config.toml
num_hidden_layers = 9
rope_theta = 76400.0
qk_norm = true
tie_word_embeddings = false
init = "normal"
init_std_qkv = 0.0311
init_std_o = 0.00733
init_std_up = 0.0311
init_std_down = 0.00733
optimizer = "muon_variant"
decay_shape = "cos"
batch_tokens = 65536
Each number is 128 + 32 x the weight over its row's rms, rounded and kept within 0 to 255. Layers, rows and columns count from 0. The size above them is the row's rms in percent of the matrix's.

# layer 5 MLP up, 896x224, rms 0.197, rows 282-286, columns 0-223
size [ 97  96 104  98 106]
[[104 136  86 105 145 165 156 145 170  61 129  56 143 186 105 122 144 129  80  86 127  94  59 128 105  77 187 149 129  56 148 133 158 141 100 140 180 135 106  89 138 150 100 117 123 155 179 130 149 141 109 129 103 130 117 160 198 105 152 169 114 139 136 205 144 109 129 132 176 126 103 138  82 118 159 104 139 137 147 159 152 128 116 192 170 179 153 139 100  85 103  87  95 162  69 169 116  95 126 122  96  92 185 150 166 164 123  90  73 125 194  66 108  77  99 107 127 108 114 147 124 147 152 124 146 137  95 109 147  83 117 139 161 153 110 136 157  99  63 112 138 120  61  64  85 175  89 144 107 115 117 132 168 154 149  98  99 144 209 169 126 149 105 138 106 134  82 161  72 158 108 107  87 104 137 102 119  54 142 104 108 144  47 125  99 168  68 102 141 156 136 181 145 133 134 155  74 124 141  84  81 138 152 131  96 115 145 184 136 125 117 121 104 121 100 127 123 137 135 113  87 159 127 116]
 [138 151 142  88 178 111 111 101 203 156 162 120 153 120 106  70 193  97 186 150 175 129 142 183 128 156 168 136  79 179 109 139 129 114 111 131 139 167 144 140 114 140 112 214 140  74 114 131 125 128 118 192  88 119 109 100  81 190 136 106 111 138  94 120  92 133 146 139  89 159 113 178 154 123 130 133 154 147 149 163 107 187 127 149 138 136 113 173 104  76 102 121  85  94  68 122 178 112 139 142  98  97 129  98 157  94 131 153 134 162  88 109 123 161  84 147 138 123 160 153 185 115  61 106  91  87 137 118 166 144 101 112 104 162  92 124 126  79 146 149  97 171 135 132 138 139 113 174 119 106  90 101 160 106  77 165 164 140 128 171 164  98 180 164 171 129 136 161  82 170 107 141 116  89 105 181  55 205  93  90  99 120 121 122 157 116 162 189 105 137 156 114  98 156 135 157 137 116 157 142 103 173 127 120 184 100 132  69 109 145 122 145 143  66 104 106  90  44  86 130 120 156  95  62]
 [149 117 119 171 109 145 140 109 124 103  68 155 114  50 197 156 108  69 123 124 152 123 188  80 161 161 138  62 109 160 168 133 196 139 100 116 121 100 123 114 178 145 126 213 161 119  89  76 165 132 129 131  79 170 151 122 121 132 129 126  97 122 202 111  59 127 145 139  87 141 142  78 145  92  96 159 182 121 114 149 178 112 136 109  85  93 139 149 115  98 119 169 133 104 129 184 138 137  98  43 148 120 106  99 164 115 151 117 137 121  98 121 146 136  73  87 128 119 197 150 122 142 162  99 159 101  97 196 104 145 117 121 162 123 101 149 148  90  99  67  98 147 143 143 132 149 127 109 146 138  67 144 127 102 154 106 162 114 113 102  83 168 108 167 158 101 133  88 121 134 149 127 167  54 163 129 128 174 124 192  83 109 134 155 137 104 134 158 107 160 196 169 176 113  83 107  76 156 122 128  61 124 107 135 123 113 165 134 139 117 117 107 100 123  65 143 223 134 171 142 127 112 153 110]
 [107 113 120  88 186 137 114 171 165 121 171 110 116 185 142  80 188 148  79 149 168  87 136  80 140 159  91 168 120 141 174 147  82 130  96 107  60 151 164 120 119  94 159  87 168 134 137 135 126  69 117  97  81  87 141 172 140 122 149 119 135 154  63  81 121  86 103  88 117 112 142 131 115 108 125 105 121 151  99  91 179 115  78 162 118  60 123 119 120  70 115 106 142  52 177  87 107 132 102 100  76 139 171  80 146 142 144  88 158  85 152 107 139  44 197 140  86  75  86 138 137  63 165 121 123 168 154 160  99 147 146 126 126 167 131 167 110 145 121 213 134 135 127 119 136 139 184 158 147 136 122 157 165 108 163 148  99 130 147  63 128 169 133 207 128 110  83 109  95 114 120 127 151  88 132 181 148 120 129 132 123 118 129  95 123 137 148 177 184 156 180 115 128 102  92 132 170 145 150 151 120 169  64 115 108 121 104 137 125 147 181 101 106 164 160 102 110 104 142 106 134 125 128  54]
 [132  72 122 148 127 143 102 114  87 180 166 209 110 140 117 141 142 120 162 153  87 106 169 168 181 117 123 138  85 174 102  93  88 106 213 122 151 150 129 186 141 156 163 150 155 115  90  96  48  98 113 140 130 130 152 154 165 183  99  92 107 143 165  50 155 140 157 130 149 111 113 155 124 158  91 106  89 106 134 104 172 134 117 153 133 130 127 231 136 154  99 133  97  99 128  94 104  86 123 117 108 154  90 107 186 129 135 119 141  73 144 161 133 179  89 208 162 119 150 104 129 108  97 134 105 181 143 141 157 137 142 155 138  78 145  96 159 146 112 115  96 127 116 155 135 121  92 160 153 140 215 148 128  97 138 150 103 108 160 133 178 131 167 181 139  96 177  92 105 142  63 124 129 151 133 150 142  96 131 164 125 107 141 124 150 121 147 109 135 159 129 106  70 122  93 140 102  80 108  96 116 160  89 119 155 149  75 125  99  97 178 104 104 100 125 202 186 115  83 216 146 151  69 148]]
# layer 5 MLP down (transposed), 896x224, rms 0.0898, rows 282-286, columns 0-223
size [ 96  94 102 100 105]
[[105  79 134 121  98 133 180 112 168 174 124 110 129 143 130 112 138 106 187 151  99  95 164 101 111 133 150 114 149 169 125 158  93 169 121 110 106 123 172 154 122 118 118 110 153 146 136 110 139 117 178 160  99 134  98 115  92 157 207 101 135  87 116 106 137 156 158 135 118  96 115  99 159 138 137 137 112 134  91 172 106 142 121 159  98 126 142 147 117 134 156 100 132 168 155 111 199 132 116 106 136 152 161 188 111 155 219 138 112 124 103 161 154 190  72 135  76 170 134  69 106 113 146  99  80 104 114 123 147 172 159 114  92 137 144  90  99 104 140 114 122 143  88 158  96 155 142  70 115  90  79  94 160 120 161 133 169  84 150  97 157 106 111 116 170 158 231  50 151  94 117 106 103 159 111 138 100 144 133  59 119  92 119 139 146 174 131 180 194 150 163 156 109 104 164  59  93 125  53 188 106 133 174  76 151  80  81  93 136 120 118 118 122  64 148 115 112 186 125 176 120  67  72 150]
 [131  67 151 194 149 133  89 103 137 140  86 115 133 208 151 111 126 148 147 125 170  93 137 155 133 206 130 136 103  86 226 106 117 123 119 137 110 177  45  94 114 127  95 138 104  88 145 163 103  86 105 172 133 107 132 105 162  74 116 141 198 121 157 139  61 127 103  89 183 112 144 130 104 101 120 117  79  72 168 133 148 156 110 125 164 135 119 134 128 120 128 147 119 186 164 129  83 134 104 123 159 121 115 127  81 213 112 141 116 209 123 141 174  66 149 125 136  60 148 179  73  85 131 146 113 110 123  96  96  80 128 111 121  98 136 172 168 117 108 148  83 140 178 109 180 151  62 113  74 167 173 150 128 110 146 132 145 107 130 144  95 113 114 145 119 129  99  84  83 109 143 141 160  82 108 100 127 166  96 112 128 111 191  81 153 127 141 119 169 158 107 147 113  88  90 174 146 102 124  91 135 115 195 114 104  94 114 154 102 157 123  92  90  98  78 143  89 110 130 146 166  98 155 107]
 [173 132 108 139 140 155 109 137  56 118 139 144 139  89 126 112 113 110 164 164 152 140 130 149  97 156 124 125 169  77  76  99 126 151 101 125 108 129 176 136 117 105 116 123 107 140 146 119  83 110 100 127  94  77 135 130 153 150 150  95 122 171 145 139 161 146 146 105 111 145 136 110 152  92 146 117  68 178 120  93 155 123  71 139 152 190 118 155 140  54 146  99 152 147 118  78 108 131 123  74 172 112 151 134 143 146 109  78 122 104 115 108  93 124 120 140  82 178 158 164 129 112 166 130 255  86 100 142 128 152 103 129 101 152 143 169  79 159 106 134 116  72 151 110 134 109 131 159 107 125 100  42 106 146 116 131  77  94 167 116 100 155 114 134 117 142 131 138 141  36 138 119 102 164 157 209 115  83 103  38 142 109  91 161  95 115 141 101 129  95 174 126 191  69 164 123 121 129  96  73 128 159 180 130 123 122 141 113  96 101 198 123 162 187  95 173  95  83  63 103 132  89  84  96]
 [136 126 122 194 142  49  55 110 168  71  96 120 134  94 138 179  91 113 106 108 159 115 172 119  80 105 127 143 120 154 140 118 106 184 148 155 187 101  98  83 130  99 104 119 138 105 115 183 105 150 124 167 168 161 147 128 130 159  65 141 133 117 138 165 195 173 148 115 132 203 199 137 120 129 139 113 113  81 130 200  87 142 145 152 179 134 184 164 125 106 108  96  82 154  93 151  83 167 114  90 108 120 160 156 114 109 131 178 192 149 139 157 103  79 147 105 158 153 155 144  76 136 188 128 112  68  92  98 200  94 154 139 108 139 142 149 144  74 101 111 144 121 100 124 105 124 180 152 127 152 136 143  89 137 113 116 118 144 137 150 134 127 137  46 118 125 127 135 139  69 143 161 130 114 158 142 151 100 133 132 189  69  71  95 139 192 106 139 167 106  68  90  92  86 183 106  96 115 123 178 165 125 150 116 113 113 180 164 165 148 134 120 121  74  85 119 176 113 125 110 164 120 135 135]
 [ 92 150 122 173  98 150 145 174  96 169 132  86 116 102 112 164 171 150 145 121 101 146 138 130 177 124 101 146 124 122 139 139 188 118 160 179 159 122 152 145 149  85 150 137  96  97 117 115 161 128  84 100  92 180 133 134  99 162 110 114 179 136 224 115  34  79 118 105 137 199  95 158 127 161  68 177 101 135 108 127 139 145 142 153 108 153 142  70 107 166 145 141 113 169  60 136  94 114 115 136 111 129 189 133 176 119 131 109 128 129 122 110  77 138 145 147  91  94 105 130 157 105 129 116 109 117 165 116 133 108 102  96 189 141 116 139 175 139 145 142 160 103 148 135 114 168 143 124 178 203  98 158 118 114 145 139  76 131 115 162  99 190 211 175  86  98 126 205 135 169 102 111 124 149 178 176 141 145 136 118 106 133 129 121 124 127 119 129  88 116 128 113 123 150 193 171  84 183 139 174 184 120 180 150 115  79 134  78 112 166  95 132 166 156 142  80 177 131 120 144 125  85  22 113]]
# layer 5 MLP gate, 896x224, rms 0.186, rows 283-286, columns 0-223
size [105 107 100 104]
[[146 120 146 164 138 188 119 128 121  95 141  84  95 117  71 114 112 157 133 153  93  76 152 163 206 113 157 180 144 128 149 140 111 114 115 176 148 129 148 153 113  87 183 139  87  90 131 141 151 126 197 193 134 161 147 108  87  96 177 130  96 120 177 118 107 126 137 125  92 104  88 176 138 161 175 137 117  90  99 102 132 179 129 171 132 171 184 159 109 142 132 145 126 112 157 133 147 120 182  75 129 127 160 136 190  92 120 124 102 153 142 176 123 182  75  98 138 127 135  67 139 144  73 140 103  81 148  80 122  98 126 111  88 144 233 159 117 157 114 144 124  71 117 165  97 150 141 104 145 100 190 129 115 168 114 138 173 200  67 105 119 165 112 118 174 120  66 170 177 168 126 126 158 182 103 125 171 162 104 102 161 147 109  60 125 124 137 152 122  74 116 184 172  90 101 114 119  91 189  95  96 113 164 159 170 108  92 148 143 131 156 177 140 127 158 140 168 140 119 112 102 105 139 143]
 [124 130 136 169 115 149 128  70 120 130 121 134 144  34 144 166  72  93 185  96 148 151  99 104 121 123 192 128 142 156 147 156 133 133 138 157 148  87  79  51 117 168 141 108 171 136 103 100  78 110 144 123 140 170 155 133  76 163 170 126 117 126  91 147  70 134 104 144 125 122 153 134  85 169 135 116  69 128  96 190 158 126 163 128 137 131 185 171  90 146 110 110 146 164 129 120 158 130 130  50 146  91 151 142 114 120 146 175 130 203 148 167 139 114  88 112 106 104 145 119 132 115 109 125  96 125  44 123 124 171  83  92 171  72 116 139 158  80 137  95 138 148 133  99 125 142 104  64  59 121 113  93 124 159 154 138 153 103 132 111 132  68 127 146 139 167  94 184 133 126 138 113 108  57 182 129 146  89 190 138 183  95 146 129 111 120 112 179 153 119 196 139 192 152 157 139 136 113  83 111  76 182 144 142 106 101 112 112 140  70 169 119 186  61 109 172 162 138 119 132  98 103  86 134]
 [137 150 157 120 119 141  59 148 150 108 141 140 138 159 134 120 153 133 104 142 163  84 107 107 107 114 158 175  95 106 184 127 132 174  80 121 178 133 154 123 145 115 138 129 139 161 109 104 109 143  56 197 123 117 116 169 129 144 127 121 133 111 107 187  97  93 146 105  91 141 124 113  52  66  94 107 115 176 133 103  66 189 172 128  88 121 174 151 118 161 119 172 145 132 104 102 134 117 127  88  66 154 153 139 123 155 115 112 104 166  86 188 137  39 110 134 134 143  91 124 168 144  82 116 159 158 116 159 127  64  81 153 102 144 170 172 200 138 118 143 135 106 171 138 104 112 141 135 142  71 138 170 161  81 136  82 113 115  51 169 163  72 146 127  84 184 151 170 187 191 130 146 159 107 124 114 128 198 129 155 136 151  89 124 139 164  60 199 183 155  89 148 173  98 176 137 127 182 119 134 143 161  95 123 119  85 111 118 102 163  89 116 161 151 122 139 147 136 149 126 117  99 156  87]
 [123 172  71 203 116 180 165 113 136 119 113 143 117 165  83 114 107 150 181 133 158 100 156 145 150 137 120 158 147 119 129 103 107 149  86 115 143 145 151 151 111  88 118  92 150 122 163  70 176 119 116 138 102  79 172 103 152 127 164 147 121 142 163  80  92 110  83 188 128 139  93  97  77 152 130 170 120 223 165  98  82 121 127 157 153 128 155 141 169 138  95 161 149 131 158 167 125 114 146 167 112 137 129  90 142 124 143 131 158 166 200 126 169 162 100 138 102 128 100 116 198 132 100  84 201 116 114  88 161 124  62 164 132 154 109 142 219 106 128  94 170 148 133 133  63 112 129 101 159 107  98  95  94 118 159 131 122 108 141 127 152 161 151 137 100 126 181 125 157 189 178 105 124 157 139 184 107 114 105 125 164 119  89 179 180  44 151 152  56 138 108 135  86 188 122 100 181 151 112  97 101 148  96 169 159 125  91 104 102 117 151  94 151  61 113 118  81 132  72 102 116 130 115 115]]